Part of a small language model's weights: 7 heads of 64.
Each number is 50 + 15 x the weight over its row's rms, rounded and kept within 0 to 99. Layers, rows and columns count from 0. The size before them is the row's rms in percent of the matrix's.

# layer 8 MLP down, 576x1920, rms 0.0697, rows 231-267, columns 384-575
101:30 57 58 14 44 52 56 46 49 42 84 28 30 50 55 46 05 32 50 45 68 23 53 58 85 56 91 57 46 45 59 36 67 51 36 48 60 33 70 17 71 41 28 17 53 58 59 41 50 39 51 58 35 61 46 45 71 53 46 41 61 68 33 33 34 30 79 68 42 50 58 34 34 59 36 52 60 73 58 46 25 44 44 45 46 41 47 56 47 75 29 31 37 41 47 60 54 41 60 55 54 63 58 51 61 54 53 69 65 64 65 48 55 56 46 54 44 60 27 45 35 49 56 53 65 48 46 68 59 59 22 83 45 25 38 58 62 50 21 26 46 54 80 11 28 58 47 71 74 78 08 85 69 37 61 68 22 46 50 31 42 49 48 46 56 31 22 53 55 50 68 71 48 72 58 45 48 35 33 69 45 48 60 49 33 47 46 47 66 69 67 30
102:41 48 47 73 42 59 76 16 28 58 54 57 52 54 32 39 55 43 34 75 62 59 52 24 26 63 50 25 35 50 57 40 50 58 50 62 64 76 27 58 61 38 99 18 62 57 44 40 36 49 33 50 71 59 38 57 53 64 50 67 83 58 43 43 68 60 38 49 57 80 51 64 33 57 56 34 58 48 46 43 37 49 37 47 36 56 64 29 59 40 63 60 50 38 42 42 41 56 51 57 44 39 53 63 57 29 55 43 58 39 52 47 32 54 55 61 81 52 57 14 61 64 35 35 62 58 53 59 38 88 53 63 35 52 49 42 17 49 69 61 20 32 41 72 45 44 61 55 28 41 42 66 45 30 57 58 52 47 52 41 41 62 35 45 36 62 42 68 64 41 57 65 26 48 31 41 85 68 44 35 33 55 70 24 57 73 41 48 57 41 49 59
098:67 31 66 78 36 48 69 63 51 53 64 57 52 35 46 63 54 52 41 57 41 32 46 54 75 62 57 56 46 39 35 54 69 74 63 38 57 63 60 43 42 66 47 57 40 33 40 42 60 55 24 39 38 40 48 80 26 45 36 51 65 35 60 42 62 51 65 60 33 49 63 75 47 33 51 26 52 40 44 62 46 55 40 43 58 31 53 57 77 52 50 28 35 29 36 46 59 51 45 44 54 37 62 48 78 54 39 35 68 56 73 53 32 56 51 38 62 56 51 46 45 67 62 26 52 64 42 47 46 54 52 49 43 53 81 48 19 48 38 60 57 56 48 38 55 66 25 42 60 37 55 49 36 68 41 43 35 56 33 41 59 89 63 59 31 27 57 62 26 57 42 61 65 35 34 54 19 32 78 51 64 48 62 58 44 45 51 56 36 64 62 43
098:56 58 66 34 56 54 57 41 13 43 15 41 39 74 70 73 27 75 35 66 35 55 61 64 48 81 30 41 45 46 36 38 66 48 40 65 35 47 62 64 25 43 76 52 49 37 68 71 51 50 38 87 43 18 47 64 44 61 45 81 72 66 41 37 55 44 58 48 27 65 61 25 46 38 77 73 44 89 46 82 36 26 39 50 37 60 74 28 47 35 29 38 40 69 75 49 34 29 55 62 57 56 39 74 20 52 42 48 29 41 59 42 53 27 53 51 66 29 50 45 62 37 39 64 63 63 22 52 58 53 62 51 69 58 73 44 73 27 27 39 43 51 56 53 45 67 35 59 55 48 43 40 74 51 33 38 40 55 57 66 73 31 52 50 42 50 38 42 53 63 60 29 85 31 51 62 67 55 41 67 66 57 48 47 32 53 44 53 26 46 51 55
100:45 53 55 30 27 47 46 66 68 83 31 44 61 44 60 46 75 36 49 51 38 53 44 59 42 38 27 55 52 42 32 49 47 38 45 70 26 28 56 36 59 23 43 53 71 15 55 25 52 39 56 22 59 80 26 25 40 27 51 66 44 59 29 51 61 48 49 56 59 47 56 45 44 56 42 68 53 49 82 40 20 39 54 43 42 12 58 38 59 51 24 37 48 46 54 50 57 00 65 45 39 55 25 59 63 45 55 58 67 42 49 66 69 78 54 47 39 48 39 21 88 60 27 54 55 44 75 63 61 38 76 68 46 59 64 68 55 44 47 68 58 17 58 52 46 65 59 45 21 80 49 77 50 54 69 37 55 24 31 51 55 52 28 52 28 55 57 20 56 29 68 11 14 40 55 73 74 48 73 31 31 47 43 45 36 57 54 42 41 61 55 56
102:42 26 41 68 56 74 47 63 59 43 48 61 38 62 71 59 21 60 52 31 33 14 46 35 35 43 43 49 65 44 57 52 57 77 26 37 37 57 66 44 55 51 39 69 58 49 40 31 69 53 64 47 29 39 60 49 61 23 28 36 43 40 50 55 59 42 38 66 37 55 27 38 47 65 20 46 36 33 42 64 25 60 93 48 21 76 53 46 66 66 30 45 43 47 50 29 31 35 35 44 43 61 71 48 68 32 35 81 67 53 55 40 52 68 47 25 83 48 54 47 47 45 24 36 57 18 48 48 46 42 27 43 66 23 59 35 48 42 26 44 54 65 51 62 86 48 42 64 66 36 51 30 45 69 56 62 55 40 26 33 72 77 45 50 50 96 44 53 59 50 71 47 45 85 43 37 29 58 16 66 55 32 32 79 28 66 71 38 58 34 70 75
096:37 61 36 36 57 38 60 62 63 81 41 43 50 43 41 28 49 55 61 74 38 56 30 41 37 47 39 60 56 34 50 32 35 73 46 62 42 42 38 45 64 47 43 67 60 43 43 53 62 48 66 48 40 63 44 61 78 68 42 41 54 45 34 74 41 59 66 67 75 32 38 48 29 38 77 61 46 51 47 43 29 50 66 45 66 45 55 61 57 36 14 47 45 42 57 57 56 87 31 61 32 59 72 30 56 80 45 46 48 48 34 75 61 66 26 34 61 55 48 56 20 64 52 63 61 18 13 23 25 32 53 21 44 62 38 58 60 64 59 28 41 72 74 41 40 78 53 56 50 38 49 21 67 37 66 75 64 29 45 38 71 50 14 50 76 67 64 60 57 69 47 59 48 45 74 26 25 47 51 42 84 30 44 33 55 60 99 62 62 57 67 42
099:49 57 58 82 58 62 27 48 38 63 63 48 29 49 31 65 52 37 62 53 43 50 64 49 41 45 60 35 45 48 74 56 51 47 41 32 66 52 32 53 32 42 53 26 52 44 37 48 12 63 66 58 43 34 48 28 37 40 40 47 53 50 63 96 59 62 37 60 49 42 71 60 41 50 69 37 54 33 67 48 35 39 54 56 58 45 44 35 41 42 38 52 33 64 53 48 28 39 31 40 38 39 53 61 47 63 46 56 55 49 45 64 56 48 47 40 54 41 44 79 74 60 53 70 00 40 39 63 60 30 27 29 67 62 42 66 44 30 54 53 43 55 63 34 52 40 74 68 67 31 58 61 43 63 57 50 61 73 38 29 32 41 38 48 44 42 40 57 32 58 43 21 46 61 42 43 42 49 44 81 58 30 60 33 28 35 65 43 50 45 55 35
098:70 58 83 51 38 33 39 38 47 53 54 61 40 52 76 56 51 44 77 43 41 48 63 38 72 51 88 54 22 41 24 61 35 30 49 51 72 52 43 60 66 54 22 45 47 29 56 49 25 70 52 47 38 36 69 59 42 18 68 81 45 38 33 55 30 53 43 23 33 61 32 62 45 19 38 39 50 44 64 55 51 41 42 68 36 31 27 28 43 45 54 67 35 50 44 32 85 92 30 61 56 66 50 63 42 90 71 64 25 66 38 67 59 23 48 35 67 07 46 28 41 45 37 35 12 77 30 40 52 50 30 36 45 62 29 71 54 81 55 57 61 66 70 64 43 43 55 57 71 60 59 56 51 68 53 57 39 57 59 38 50 96 63 44 48 60 51 56 22 65 77 49 26 31 47 31 41 57 37 49 21 54 61 45 59 58 46 45 77 32 52 62
100:55 67 58 60 16 45 64 49 33 57 46 48 53 59 46 28 48 48 48 41 46 32 52 73 31 49 42 62 48 47 43 63 48 35 97 52 51 53 72 29 38 64 65 52 49 57 45 68 36 32 37 40 41 50 65 19 42 26 45 47 79 39 58 46 68 36 49 64 30 69 37 66 56 53 49 49 48 19 38 61 72 58 36 55 45 62 54 54 41 40 61 76 20 46 47 57 25 33 54 73 44 60 32 56 47 68 27 48 32 47 41 52 58 30 66 57 56 56 50 33 17 41 54 52 17 42 24 38 55 60 43 38 33 40 43 40 70 51 25 25 56 31 67 52 42 34 44 80 48 50 48 50 52 46 59 38 57 50 39 33 68 53 47 41 74 42 61 71 56 37 42 64 82 71 47 39 53 31 05 46 71 60 71 54 50 41 45 51 45 67 76 57
100:76 65 43 35 56 37 93 44 55 49 56 74 31 53 54 60 34 31 61 44 41 68 49 49 34 35 39 53 60 67 40 44 52 52 61 75 60 46 64 51 48 49 31 59 41 59 25 20 52 44 31 54 37 44 57 65 42 58 66 34 64 58 37 64 72 21 34 26 47 39 63 61 33 63 44 55 37 51 87 38 73 23 44 40 32 33 30 58 70 43 51 52 51 29 89 59 23 21 50 30 22 48 23 45 26 73 51 50 47 36 55 61 65 43 41 40 60 46 52 49 40 70 78 36 56 52 33 42 49 57 31 53 41 42 48 73 56 57 52 61 49 29 61 15 30 43 62 85 48 60 23 46 35 38 70 78 61 58 47 57 27 44 60 61 54 35 62 51 72 13 46 52 52 58 65 43 37 54 49 46 48 79 22 17 48 24 49 43 41 52 45 27
094:37 38 61 74 46 69 64 53 51 43 42 55 18 65 35 52 51 40 61 53 57 20 52 72 55 74 30 36 77 40 53 51 61 50 64 97 60 47 61 80 47 44 38 76 44 56 48 18 83 59 54 68 45 30 12 51 39 55 32 31 27 45 14 49 64 35 54 48 26 62 36 58 39 74 39 62 76 45 41 81 47 70 70 49 38 47 43 48 68 70 24 49 59 41 38 79 34 52 58 32 31 69 63 70 40 57 78 55 62 20 32 81 60 52 49 57 56 40 65 53 35 37 68 55 52 57 66 39 46 37 46 60 50 52 37 52 56 40 41 53 75 34 25 49 40 71 41 69 56 57 67 33 41 78 45 66 31 57 64 97 58 43 62 42 40 39 20 40 57 61 38 42 66 44 54 42 47 68 48 51 39 65 41 46 70 39 64 43 51 41 63 61
100:32 52 62 54 40 51 27 59 48 23 30 36 45 37 67 52 33 66 44 78 59 18 49 54 71 50 44 64 68 59 69 56 45 36 64 28 51 70 17 44 43 62 55 68 45 55 46 04 60 29 67 46 31 30 38 55 58 59 42 71 31 30 44 53 64 64 50 55 64 56 60 37 54 37 14 23 29 51 72 46 50 23 53 71 44 56 61 61 66 27 44 22 41 57 50 40 57 48 74 21 31 23 63 41 43 66 58 61 32 37 52 48 60 40 39 17 65 71 39 65 57 64 49 38 23 46 50 63 49 59 48 49 24 58 56 42 50 68 75 56 58 79 32 69 76 83 81 18 35 29 60 48 55 76 26 25 32 12 26 44 72 34 51 55 37 54 30 61 56 63 42 49 44 64 33 47 78 74 81 51 43 63 52 66 67 42 37 65 64 63 39 35
098:50 46 60 54 37 54 39 34 69 42 47 55 28 53 72 41 64 55 61 67 73 66 34 42 25 87 68 54 50 39 51 31 85 48 49 40 37 47 31 24 52 40 32 53 26 55 51 26 57 47 52 30 72 41 65 41 71 53 17 63 34 54 44 61 44 61 59 24 81 50 58 68 49 45 53 59 53 47 72 74 59 55 42 27 51 74 61 56 33 52 60 49 44 59 25 47 73 74 51 25 65 56 48 54 62 45 50 30 03 41 57 49 60 20 52 52 39 20 34 74 18 44 64 57 72 52 41 39 62 52 47 42 41 66 58 57 43 28 78 43 57 43 42 47 69 72 44 49 60 64 37 10 47 20 52 57 40 61 50 34 39 51 19 39 59 51 46 76 78 54 61 62 49 71 72 71 46 38 38 54 66 47 49 63 71 65 63 60 58 54 46 41
102:75 55 56 49 50 54 38 59 35 55 65 23 40 42 49 65 67 26 57 43 12 37 71 58 13 68 58 38 79 46 55 46 71 53 50 63 41 43 51 37 66 78 77 53 73 44 38 52 82 66 44 49 37 66 47 32 53 66 65 33 92 60 47 69 68 55 10 29 57 24 59 43 86 30 48 59 62 58 59 49 48 35 32 74 71 58 48 36 30 28 33 40 46 57 69 49 76 24 56 32 55 46 64 62 57 49 51 41 20 74 18 26 47 45 49 40 38 69 41 56 37 41 37 42 45 58 36 60 49 63 49 79 51 61 39 43 69 57 36 51 67 47 47 43 71 94 54 43 66 44 67 49 51 46 32 47 62 67 65 48 32 60 51 60 46 27 54 52 39 62 42 52 18 66 43 45 46 28 31 43 62 50 90 32 67 76 77 40 61 46 52 50
101:47 16 48 59 66 29 49 22 42 41 59 37 23 57 79 43 45 43 28 53 45 43 57 33 47 52 60 47 52 52 60 72 70 45 53 61 35 65 40 44 58 74 52 44 53 44 26 54 36 71 48 55 42 73 53 58 32 40 30 53 39 59 46 51 24 45 52 42 19 54 40 39 57 60 46 65 63 68 34 40 56 52 39 60 71 53 52 49 25 45 56 54 50 57 30 82 49 31 54 56 19 86 29 41 41 40 52 65 53 42 63 50 43 65 54 53 52 60 47 55 62 58 43 46 55 29 67 37 75 40 67 41 40 44 83 66 75 52 51 59 46 31 54 39 31 58 36 48 41 55 50 63 61 58 25 27 93 46 58 55 64 40 78 58 25 78 66 44 61 54 44 48 54 71 45 55 56 56 60 58 70 41 71 51 49 33 51 48 52 73 32 77
099:60 47 37 24 56 74 48 35 53 60 66 43 52 47 51 60 49 68 51 49 37 59 31 38 26 52 93 49 59 45 34 60 29 65 34 70 60 52 43 20 38 59 42 48 51 50 53 31 36 97 68 53 57 67 53 22 57 64 48 00 64 43 74 47 72 38 75 48 31 58 42 58 61 47 48 52 54 69 31 69 62 33 38 58 37 38 61 72 50 38 55 51 31 22 47 22 40 52 45 85 50 57 47 56 59 42 28 65 32 42 51 70 30 66 53 60 51 27 54 42 75 42 61 77 65 65 62 28 31 33 41 41 64 54 53 59 53 69 39 44 23 76 84 38 53 25 39 43 55 27 48 41 44 46 41 53 37 64 57 43 43 50 53 44 47 59 57 58 89 29 39 40 68 57 09 53 78 43 66 40 46 66 67 62 60 38 67 64 70 44 46 61
099:61 54 76 37 35 50 48 48 51 52 43 43 56 23 51 50 32 44 52 48 46 50 58 57 55 33 72 63 46 56 73 53 46 36 80 32 50 62 57 26 17 69 42 31 29 35 55 42 28 70 76 35 56 36 29 54 59 47 40 52 57 49 50 28 75 47 54 33 82 31 46 13 50 52 29 24 20 44 51 79 28 68 14 40 57 59 50 61 56 56 43 56 60 62 58 56 60 61 51 69 24 34 65 74 51 60 66 40 50 31 65 55 55 49 34 32 38 57 47 59 59 48 43 32 46 68 73 44 44 63 35 76 47 60 42 39 33 40 44 74 40 55 23 67 48 75 45 45 54 58 55 37 53 50 55 43 53 67 51 73 60 26 29 45 64 53 69 45 44 51 29 58 55 41 20 67 44 72 23 60 39 56 56 41 49 38 46 68 54 27 35 35
099:59 40 44 50 70 93 56 54 43 47 59 57 56 73 42 40 66 55 57 57 26 71 58 40 24 32 47 48 62 54 49 52 36 49 69 41 39 52 67 75 55 24 84 67 48 44 66 54 43 82 52 34 49 64 28 45 33 43 32 43 80 59 31 70 47 42 41 43 59 41 51 51 63 52 46 55 48 45 36 53 64 38 74 87 50 63 43 50 25 65 57 53 75 40 55 55 40 54 55 50 25 37 44 36 51 39 53 47 61 26 38 45 37 20 44 26 58 59 64 33 18 74 72 67 50 57 31 31 62 44 63 45 57 45 35 44 45 40 53 30 16 72 45 72 63 17 30 51 73 18 49 19 24 34 37 21 54 61 35 54 57 64 62 56 60 39 66 51 58 81 43 60 46 21 36 36 33 54 67 62 64 46 50 44 34 66 58 40 71 45 27 51
103:28 35 49 46 69 43 56 48 41 37 57 39 65 61 48 56 40 70 33 82 39 37 26 74 42 61 22 57 61 21 57 40 43 57 38 64 47 94 31 47 38 66 63 63 45 58 30 79 53 64 39 53 54 33 66 44 56 32 57 72 55 65 78 59 58 41 59 31 63 62 70 54 53 56 39 52 41 32 32 46 23 67 46 72 60 38 84 05 60 46 55 49 65 56 50 38 60 41 53 58 49 53 31 59 53 74 63 46 73 41 47 56 58 39 70 46 74 45 80 40 20 45 59 59 28 66 45 47 79 64 43 47 46 43 56 39 52 67 58 76 56 54 62 35 29 60 66 47 50 68 29 49 59 43 46 54 60 77 80 46 65 19 45 60 58 66 49 48 27 43 49 68 73 53 50 57 32 49 43 75 53 68 64 78 75 62 34 48 36 39 57 67
099:50 57 56 66 74 39 49 69 49 59 56 60 53 53 72 58 79 40 53 57 34 47 57 20 61 70 62 24 56 39 42 36 80 39 52 46 46 28 75 49 46 75 36 42 26 41 43 64 55 41 35 75 58 66 51 39 82 49 72 69 55 55 26 47 56 71 52 50 53 33 62 74 51 66 76 61 45 40 54 47 40 17 17 58 47 39 47 44 43 36 37 55 56 41 40 37 53 42 57 40 42 44 68 21 27 51 61 39 51 60 29 41 44 45 20 49 35 34 34 69 44 53 40 42 50 39 35 35 36 42 39 70 43 50 41 69 68 44 62 64 66 62 50 40 32 59 58 61 40 30 32 63 26 44 32 38 35 32 54 36 11 65 31 59 48 45 50 63 46 71 42 48 63 50 26 36 68 31 39 96 39 72 47 48 49 45 49 42 51 54 67 37
101:64 53 78 37 69 51 37 45 38 51 74 37 64 53 43 49 50 43 71 20 27 49 39 42 65 44 68 54 52 74 65 36 36 91 53 27 41 46 60 79 39 37 51 43 75 22 57 34 59 53 65 57 36 48 37 47 68 43 44 44 68 34 39 22 23 37 53 52 52 42 81 40 51 73 25 25 57 50 59 51 62 61 88 38 58 37 18 78 47 49 56 62 63 58 61 76 37 28 35 55 38 72 56 55 62 45 37 12 46 42 60 37 74 45 55 67 63 57 64 63 45 57 34 40 35 67 68 64 59 25 59 74 82 39 53 42 74 46 44 44 59 26 38 40 55 66 44 50 62 59 40 41 54 54 44 50 51 50 40 40 29 63 68 48 09 42 42 69 44 60 58 59 53 77 52 79 52 45 62 59 56 35 68 96 31 46 05 92 67 51 46 52
100:35 31 30 49 77 71 38 53 40 46 67 66 36 59 72 75 38 66 52 36 51 32 53 44 41 65 43 51 46 59 57 36 65 50 70 41 48 39 45 36 44 50 58 62 52 70 62 63 56 64 52 50 23 49 57 34 66 74 49 52 61 83 61 43 45 42 54 36 40 43 67 49 25 50 62 44 44 54 85 75 45 35 42 59 72 36 31 60 47 44 71 44 41 21 62 39 52 22 82 47 47 59 69 29 48 55 72 41 46 39 45 56 64 49 30 58 55 23 59 68 38 55 48 32 69 73 53 34 35 80 64 34 45 40 33 46 47 47 46 81 65 45 97 18 38 40 45 38 46 19 62 43 60 83 41 31 54 61 53 48 62 33 52 34 41 29 94 40 33 49 61 67 64 55 41 33 68 24 58 30 48 64 79 70 74 52 39 56 40 50 69 65
099:77 47 32 63 27 50 43 44 44 52 39 70 41 37 52 69 40 63 36 53 18 44 85 68 74 56 55 51 40 50 42 49 67 54 52 76 55 64 34 58 51 48 45 33 10 45 45 54 62 31 52 55 41 53 48 52 43 80 27 87 54 45 48 59 62 88 58 25 58 59 77 50 68 72 40 48 49 22 56 85 49 78 55 64 66 46 38 42 58 35 45 45 61 68 49 32 57 74 69 42 50 40 57 42 44 23 53 65 63 45 47 37 43 52 42 35 51 52 53 60 54 27 59 70 91 72 79 54 51 71 55 15 60 55 64 47 49 58 45 05 30 49 57 57 17 70 44 49 41 39 61 26 39 69 41 61 34 24 35 30 37 28 61 45 38 40 31 47 50 47 64 50 52 59 87 48 77 38 58 20 41 66 49 59 54 49 64 60 67 57 37 44
236:51 61 52 56 41 24 54 54 60 31 25 63 26 42 36 53 35 71 41 33 56 45 53 66 39 48 50 70 37 29 80 56 42 53 42 61 63 79 53 34 50 60 60 60 35 53 57 49 36 50 74 49 27 67 62 53 48 63 56 49 33 63 51 62 71 80 35 34 61 51 61 44 42 57 50 50 55 44 68 48 34 54 48 37 61 02 29 43 67 36 59 47 48 46 53 16 46 44 55 59 45 46 48 34 42 38 76 61 46 39 33 18 28 54 61 60 46 32 62 59 52 69 58 38 64 50 61 50 59 55 58 41 33 59 38 27 51 41 66 48 61 47 49 43 39 68 59 43 46 56 52 51 42 60 40 45 50 48 38 26 55 43 32 17 48 47 53 35 38 48 70 41 69 60 44 31 43 42 26 46 28 61 62 49 43 98 59 32 51 90 53 47
101:48 60 57 46 43 36 78 39 54 60 44 55 41 55 63 66 34 38 58 67 51 56 62 42 35 25 59 31 69 55 34 67 34 60 44 62 48 41 59 40 46 49 69 41 67 56 56 60 73 58 51 55 40 31 52 48 59 15 53 55 46 57 47 28 69 64 36 38 51 57 25 70 72 42 39 62 46 51 49 46 56 53 54 30 47 53 35 25 58 34 39 48 47 46 60 47 47 58 58 52 30 62 31 66 61 46 40 58 62 53 49 37 63 62 75 43 46 09 68 65 65 63 52 56 21 18 48 82 28 44 31 34 54 47 32 53 58 59 51 52 62 31 50 24 53 53 85 34 41 66 67 32 66 57 53 33 66 38 26 46 67 58 56 59 64 40 44 80 29 38 45 34 46 49 72 42 55 49 19 61 25 62 37 64 59 55 37 43 34 55 38 64
101:56 55 59 54 53 61 64 51 50 15 68 54 65 91 71 34 39 50 67 67 46 71 55 27 73 40 15 24 34 61 41 66 32 49 40 76 40 32 59 33 55 14 23 87 23 62 51 38 39 60 33 43 44 25 44 35 54 62 53 68 40 28 62 56 65 47 45 27 46 56 46 66 57 66 28 59 71 34 33 76 79 67 59 65 57 47 47 60 63 65 52 28 67 66 23 51 34 63 57 61 45 48 28 77 38 53 59 37 23 49 34 74 37 57 41 31 53 56 33 42 59 73 21 48 40 40 46 26 47 32 53 42 91 47 37 25 50 45 46 53 50 66 53 67 50 55 71 63 48 31 51 84 64 55 57 45 33 53 54 52 45 34 66 47 24 49 50 32 47 54 39 70 56 26 26 57 57 61 56 61 50 99 62 55 28 66 39 47 36 56 42 50
098:63 52 53 44 28 48 22 31 55 41 62 40 44 99 53 39 80 28 54 69 53 22 50 71 40 65 42 45 37 39 47 37 30 47 64 54 31 62 09 73 70 33 48 37 32 42 36 43 41 66 55 38 52 40 59 39 47 32 45 33 45 63 52 52 43 40 36 53 44 57 61 39 36 42 27 53 10 46 50 46 30 51 70 33 33 56 43 27 79 50 47 57 58 72 78 58 43 56 32 27 11 65 20 50 63 59 39 57 40 52 35 55 57 45 62 36 55 72 55 36 60 52 39 39 00 43 73 30 29 67 68 30 51 32 28 34 70 43 35 59 54 42 68 65 71 37 67 85 39 49 38 64 57 68 40 13 44 48 20 16 50 71 27 38 79 38 61 40 44 57 42 35 80 37 51 61 78 51 76 66 44 43 54 36 38 36 28 38 41 40 42 56
100:30 31 58 23 57 53 30 45 58 59 57 54 35 40 43 81 50 35 54 44 55 45 73 66 80 61 49 64 47 20 53 16 58 53 87 00 39 46 35 62 78 71 51 57 63 42 45 34 16 44 42 53 50 49 62 68 49 66 84 42 64 44 67 50 57 47 46 40 74 35 28 60 32 39 45 41 50 30 52 62 33 57 66 39 14 46 73 16 76 63 42 55 57 41 88 12 47 70 45 59 54 66 46 46 56 28 46 60 67 48 23 50 52 56 58 36 33 62 41 61 66 64 53 44 24 46 52 60 49 40 44 42 57 38 40 47 23 53 38 50 65 55 64 28 66 69 39 84 26 52 60 65 34 59 34 70 51 35 57 46 63 27 27 52 66 49 67 39 49 59 43 77 45 22 36 23 50 55 59 20 55 51 75 78 50 57 42 62 63 75 56 49
096:52 58 50 73 39 36 47 33 57 64 82 46 58 58 58 56 51 70 24 34 61 47 55 51 36 29 44 41 54 53 39 61 17 67 54 63 27 67 50 32 41 39 39 55 63 41 52 78 55 60 35 44 88 40 53 66 55 60 48 39 54 48 59 55 77 19 32 57 55 29 68 43 48 28 45 47 83 46 37 29 22 39 31 60 47 38 52 44 31 81 48 60 30 49 57 55 24 61 56 47 44 44 41 58 37 43 21 30 16 48 67 46 58 38 36 51 60 73 60 56 25 47 26 61 73 63 28 78 52 48 53 51 55 45 50 60 39 24 55 31 67 28 51 67 56 73 40 53 29 59 16 43 30 47 45 43 51 44 40 91 46 51 57 44 52 53 48 52 44 36 59 57 26 37 44 57 88 35 64 27 55 54 47 54 52 57 00 78 35 33 29 88
099:68 69 58 66 74 34 71 61 63 34 59 47 78 43 58 30 38 34 82 73 51 45 36 36 40 53 59 55 53 56 50 67 56 33 72 68 46 57 38 76 65 70 26 53 46 68 38 32 42 49 62 50 46 55 86 67 65 47 44 51 71 37 33 61 78 58 39 45 54 29 56 51 57 61 42 71 49 38 63 40 50 41 60 55 14 68 54 59 38 32 52 49 52 44 52 68 31 31 49 50 76 47 58 21 34 14 57 49 49 75 22 36 47 44 44 75 72 49 24 64 57 66 85 29 91 64 58 50 15 41 35 67 44 40 32 49 69 32 52 34 38 62 85 50 53 34 31 49 64 49 57 57 31 63 52 29 74 55 63 50 45 58 71 55 69 34 46 52 74 38 52 40 51 53 66 89 64 56 97 25 47 64 46 46 49 61 46 51 29 24 69 42
100:45 24 41 46 52 59 39 71 56 61 31 56 57 48 54 55 47 47 27 64 54 24 55 48 47 28 55 55 41 37 70 62 54 66 75 72 62 52 51 52 45 30 49 42 36 54 66 32 41 49 31 50 36 63 52 26 46 57 38 14 61 80 71 26 66 83 45 25 41 65 66 50 46 39 62 61 57 44 67 27 46 60 49 28 55 71 56 64 63 24 47 63 73 49 43 47 60 26 41 43 52 48 45 45 35 46 47 52 38 40 26 51 62 32 40 49 70 46 47 50 54 37 41 53 16 38 38 50 44 48 52 34 80 61 43 56 46 34 47 56 54 16 65 53 51 40 61 93 53 66 36 56 60 18 59 49 57 78 70 67 80 69 27 56 62 83 54 40 41 78 44 45 56 51 56 25 42 61 81 42 65 48 52 43 57 68 52 38 42 57 51 54
098:69 47 46 54 50 62 26 53 51 63 57 75 28 35 48 55 56 59 54 44 29 56 64 73 58 42 55 75 44 45 68 32 32 32 67 38 48 20 55 33 51 89 45 59 68 52 41 50 43 47 27 53 39 54 45 65 58 67 67 50 31 65 51 74 44 48 46 51 58 46 42 26 51 30 59 79 39 28 73 16 61 25 45 32 53 47 41 53 59 77 46 40 47 51 62 64 64 76 58 58 83 46 37 57 28 33 51 58 36 61 45 28 48 69 53 63 60 41 64 52 62 53 65 78 47 57 41 49 50 50 69 38 46 65 37 57 37 32 70 49 78 67 27 48 63 52 51 52 73 45 55 76 35 52 49 34 66 51 60 58 50 75 28 62 36 69 65 35 70 48 47 42 41 58 36 60 38 74 68 53 51 60 64 48 50 20 55 62 54 54 47 11
098:57 45 40 46 19 65 41 58 50 55 15 67 69 60 08 30 54 38 64 57 35 54 45 54 32 78 38 57 45 59 54 43 54 49 64 47 50 57 45 59 74 54 56 46 73 72 70 61 59 45 42 64 62 62 37 74 55 44 50 15 44 68 66 52 59 52 32 46 21 54 31 53 42 47 35 41 22 68 55 61 51 53 30 42 33 57 69 66 89 72 47 35 47 33 39 52 32 38 59 58 40 28 41 68 57 60 32 30 55 79 49 65 39 41 27 62 48 68 45 55 77 40 39 62 39 56 54 58 24 62 58 68 41 71 52 60 41 52 43 60 44 32 63 48 43 37 75 48 45 51 50 54 71 63 45 63 41 55 77 63 24 52 71 49 44 60 36 35 38 27 34 68 34 43 37 71 49 42 68 39 47 74 30 33 40 32 43 28 66 42 46 37
098:10 56 53 55 45 38 52 35 48 74 50 34 66 53 53 53 43 27 45 45 51 59 22 37 60 72 48 43 33 53 62 45 34 53 53 46 45 68 49 50 45 56 23 51 49 53 57 43 32 54 52 58 55 48 51 45 64 27 40 49 37 64 29 38 84 42 48 55 47 45 47 60 72 84 47 65 35 41 60 41 68 60 40 66 54 35 29 53 33 50 47 56 41 57 90 49 26 39 41 45 57 61 46 71 39 53 34 52 75 41 60 56 70 76 57 71 48 55 53 70 54 54 42 41 53 41 36 72 64 18 37 40 50 53 42 32 46 19 41 38 56 65 35 58 68 65 21 75 47 26 33 57 33 14 67 49 31 36 85 94 40 35 37 44 30 26 25 61 65 53 65 43 38 51 54 51 53 59 47 50 51 42 71 30 56 60 81 58 47 37 54 42
100:61 65 14 53 40 40 46 50 60 63 50 63 61 48 56 55 71 58 59 58 59 35 48 55 57 61 48 81 33 52 38 27 65 59 57 65 33 52 37 59 72 58 59 46 63 52 49 38 55 46 42 37 34 54 43 73 42 49 49 38 57 34 52 43 47 79 43 49 57 51 44 83 63 75 53 76 36 52 53 41 61 65 75 43 45 71 63 36 44 58 51 54 29 59 53 40 49 59 76 37 58 58 43 59 68 52 38 44 49 65 22 67 32 69 27 56 51 60 28 61 61 63 44 54 37 47 47 34 51 31 46 43 42 67 64 59 56 45 31 45 54 43 44 43 84 55 59 56 00 48 39 64 31 45 18 37 43 69 57 45 74 66 52 45 46 40 67 42 26 20 52 54 58 31 66 65 32 33 46 52 44 51 62 23 39 32 63 38 75 45 65 27
099:54 47 57 40 44 57 41 37 54 37 39 22 61 33 30 23 74 32 44 42 53 49 47 51 41 59 57 40 48 63 57 86 44 39 54 60 49 67 47 24 64 33 54 79 42 75 53 59 69 37 45 78 56 50 53 41 38 52 60 44 15 63 16 56 33 43 37 42 38 41 57 50 48 53 48 57 46 34 61 40 26 60 47 47 26 63 48 57 51 52 49 53 69 16 55 45 50 48 27 22 72 41 46 50 28 45 17 44 61 30 64 41 55 52 57 53 68 48 72 58 66 47 67 92 41 79 58 78 42 70 52 73 60 51 73 64 42 69 34 64 60 45 79 52 75 37 47 57 54 60 41 46 52 62 33 41 35 41 39 48 39 45 44 52 34 38 37 57 70 16 39 47 28 49 75 29 71 69 33 66 67 40 27 20 62 65 26 59 09 56 50 70